Weights of a small GPT-style language model, trained from scratch on English Wikipedia.
Size: width 128, 2 heads of 64, vocabulary 8192, 4.74M parameters.
Architecture: RMSNorm before each block, rotary positions, no biases in attention or MLP, untied embeddings.
Training: 91M tokens, 6064 steps.
Each number is 50 + 15 x the weight over its row's rms, rounded and kept within 0 to 99. Layers, rows and columns count from 0. The size before them is the row's rms in percent of the matrix's.

# layer 3 MLP gate, 320x128, rms 0.249, rows 192-234, columns 32-63
102:39 45 42 66 25 49 58 69 63 46 47 44 58 47 37 30 73 44 41 37 67 58 56 34 41 35 56 52 57 37 46 27
103:68 29 58 40 55 62 51 54 60 68 67 36 47 50 63 55 46 41 30 26 71 73 46 65 65 48 47 47 34 55 61 42
108:29 65 74 53 34 30 87 54 36 74 45 38 70 32 60 34 44 66 23 41 45 23 30 49 50 51 28 42 23 62 49 25
104:31 66 44 55 55 35 40 15 63 68 23 64 60 75 39 54 32 58 44 45 53 51 52 55 79 19 34 56 59 42 52 36
091:45 19 30 42 70 31 52 49 41 80 59 59 21 50 59 72 59 58 49 23 77 52 73 44 47 47 72 49 71 37 48 21
108:59 38 82 02 53 71 55 50 23 14 49 25 57 59 52 63 59 32 52 45 40 57 39 49 58 66 18 20 60 37 48 21
099:36 59 57 47 46 67 59 48 28 31 58 41 45 90 49 56 44 48 38 56 46 32 48 22 62 39 75 35 76 45 22 47
091:52 60 57 54 60 35 53 46 46 43 48 60 66 32 63 61 71 33 70 37 56 39 36 48 24 61 44 61 69 55 59 43
096:37 61 33 77 19 52 51 51 52 45 59 68 60 60 46 65 52 66 53 70 69 32 67 59 45 33 57 38 68 44 46 54
105:33 17 46 63 67 56 51 61 65 60 45 47 34 22 49 43 48 34 39 41 72 37 59 53 18 72 57 48 54 60 22 57
104:52 57 50 46 41 31 79 43 69 58 54 59 60 47 47 74 75 45 43 57 42 66 53 42 47 22 64 52 55 71 43 44
099:54 61 51 62 42 60 61 45 40 62 57 48 56 49 48 65 54 58 28 59 38 56 49 31 59 76 32 48 66 50 51 48
102:36 59 40 62 60 26 48 35 61 27 76 67 36 63 58 46 63 66 25 50 58 18 39 16 52 53 29 51 50 48 48 57
088:42 71 38 56 47 21 58 62 48 60 59 68 40 54 54 63 56 64 55 35 60 47 52 22 45 60 36 43 37 71 66 51
091:54 60 64 54 23 58 60 54 56 81 45 59 57 59 73 56 55 29 39 58 59 37 55 56 73 58 80 48 44 28 24 72
108:32 65 52 65 56 42 67 74 51 70 59 53 50 44 36 37 52 50 43 42 35 77 35 32 26 65 37 22 59 61 52 63
089:37 46 59 50 40 74 39 22 57 65 47 32 35 36 60 37 40 56 59 45 60 46 66 72 64 50 26 54 40 66 63 61
103:46 56 61 49 46 31 54 49 54 63 35 49 39 26 32 59 21 59 80 55 45 57 23 62 65 68 31 37 65 48 41 30
097:35 26 65 77 59 38 50 48 38 32 66 69 54 48 57 33 49 77 44 61 48 48 71 44 50 90 44 53 58 49 58 72
104:37 55 67 56 58 34 60 64 64 50 26 36 27 51 54 49 62 39 45 41 57 66 62 46 62 54 32 53 34 69 46 59
110:42 24 24 47 37 35 62 33 31 57 63 74 53 47 20 20 62 42 48 68 56 23 54 53 33 49 60 54 25 85 58 45
093:23 19 58 24 65 50 74 21 43 79 49 48 51 56 61 79 38 60 48 64 45 56 64 41 44 55 48 47 71 49 29 37
093:56 28 59 37 52 21 72 32 57 54 49 35 48 55 77 44 41 44 20 57 45 68 27 36 64 23 72 64 35 37 43 48
101:33 29 69 85 68 34 38 57 37 71 56 54 56 66 41 59 43 55 31 41 28 58 79 65 30 42 42 53 55 61 65 33
100:39 63 42 51 42 45 36 48 53 47 77 57 72 55 55 54 54 27 75 62 65 74 72 49 46 50 01 51 52 69 31 54
091:49 45 53 49 55 59 45 63 45 63 42 62 40 47 34 49 54 64 40 43 38 78 31 53 79 67 32 64 66 35 42 53
097:40 61 46 65 48 44 58 39 58 50 46 64 53 53 36 31 50 38 55 63 39 44 53 62 37 76 83 49 60 64 48 43
104:72 31 45 63 64 16 54 48 52 26 47 52 74 33 44 23 15 29 80 45 52 35 50 59 55 53 63 90 56 38 50 76
091:47 24 41 41 32 65 61 44 48 81 44 53 26 80 62 46 72 51 56 56 44 18 49 25 32 57 67 49 30 46 77 42
124:43 44 66 58 84 53 40 42 54 38 47 46 45 55 64 53 41 61 62 35 75 61 59 43 59 83 50 45 32 46 56 70
098:95 40 62 31 29 53 50 51 62 61 63 27 68 56 68 49 49 58 47 71 37 89 33 30 59 75 60 67 54 36 43 39
096:70 42 68 36 49 51 61 34 48 48 65 55 35 43 53 39 45 17 79 54 33 49 44 35 37 36 56 41 57 31 30 36
110:67 52 46 55 13 55 39 12 52 49 46 52 77 59 58 17 48 49 68 48 48 45 51 35 45 30 66 45 63 38 30 60
094:49 44 60 53 64 28 49 31 35 98 37 58 38 41 68 42 35 72 59 63 62 32 38 85 58 27 41 52 39 56 48 27
092:49 21 42 24 50 31 38 29 28 21 62 46 37 57 56 51 28 62 48 34 76 43 49 59 64 47 63 55 58 51 92 44
104:27 55 48 67 45 07 41 53 45 57 51 61 64 80 35 57 32 45 30 30 26 31 42 53 53 64 64 76 40 48 60 60
084:66 50 51 60 50 30 39 38 60 36 35 57 53 92 27 84 54 64 54 78 45 42 45 61 52 61 36 54 81 48 32 40
110:48 53 44 82 51 58 51 41 57 77 56 42 57 61 31 48 46 48 52 52 45 57 37 25 51 96 69 53 35 50 49 31
145:73 54 66 55 38 37 60 37 36 54 73 60 37 40 34 59 57 49 74 31 73 61 63 74 71 23 61 51 67 00 63 47
081:65 77 43 42 56 22 42 57 60 55 69 39 43 38 31 43 64 62 15 31 46 82 60 64 73 31 64 51 45 37 53 59
106:56 59 39 55 42 61 27 52 50 15 23 71 37 66 53 31 43 30 48 32 65 32 63 48 45 35 39 36 44 59 62 58
105:54 21 51 58 59 62 48 23 36 43 30 52 27 61 33 53 59 50 45 53 38 08 69 66 41 48 70 17 85 46 59 45
101:71 49 47 27 48 63 52 45 30 65 27 72 35 54 77 38 35 20 55 53 54 35 37 18 60 26 55 55 71 58 33 45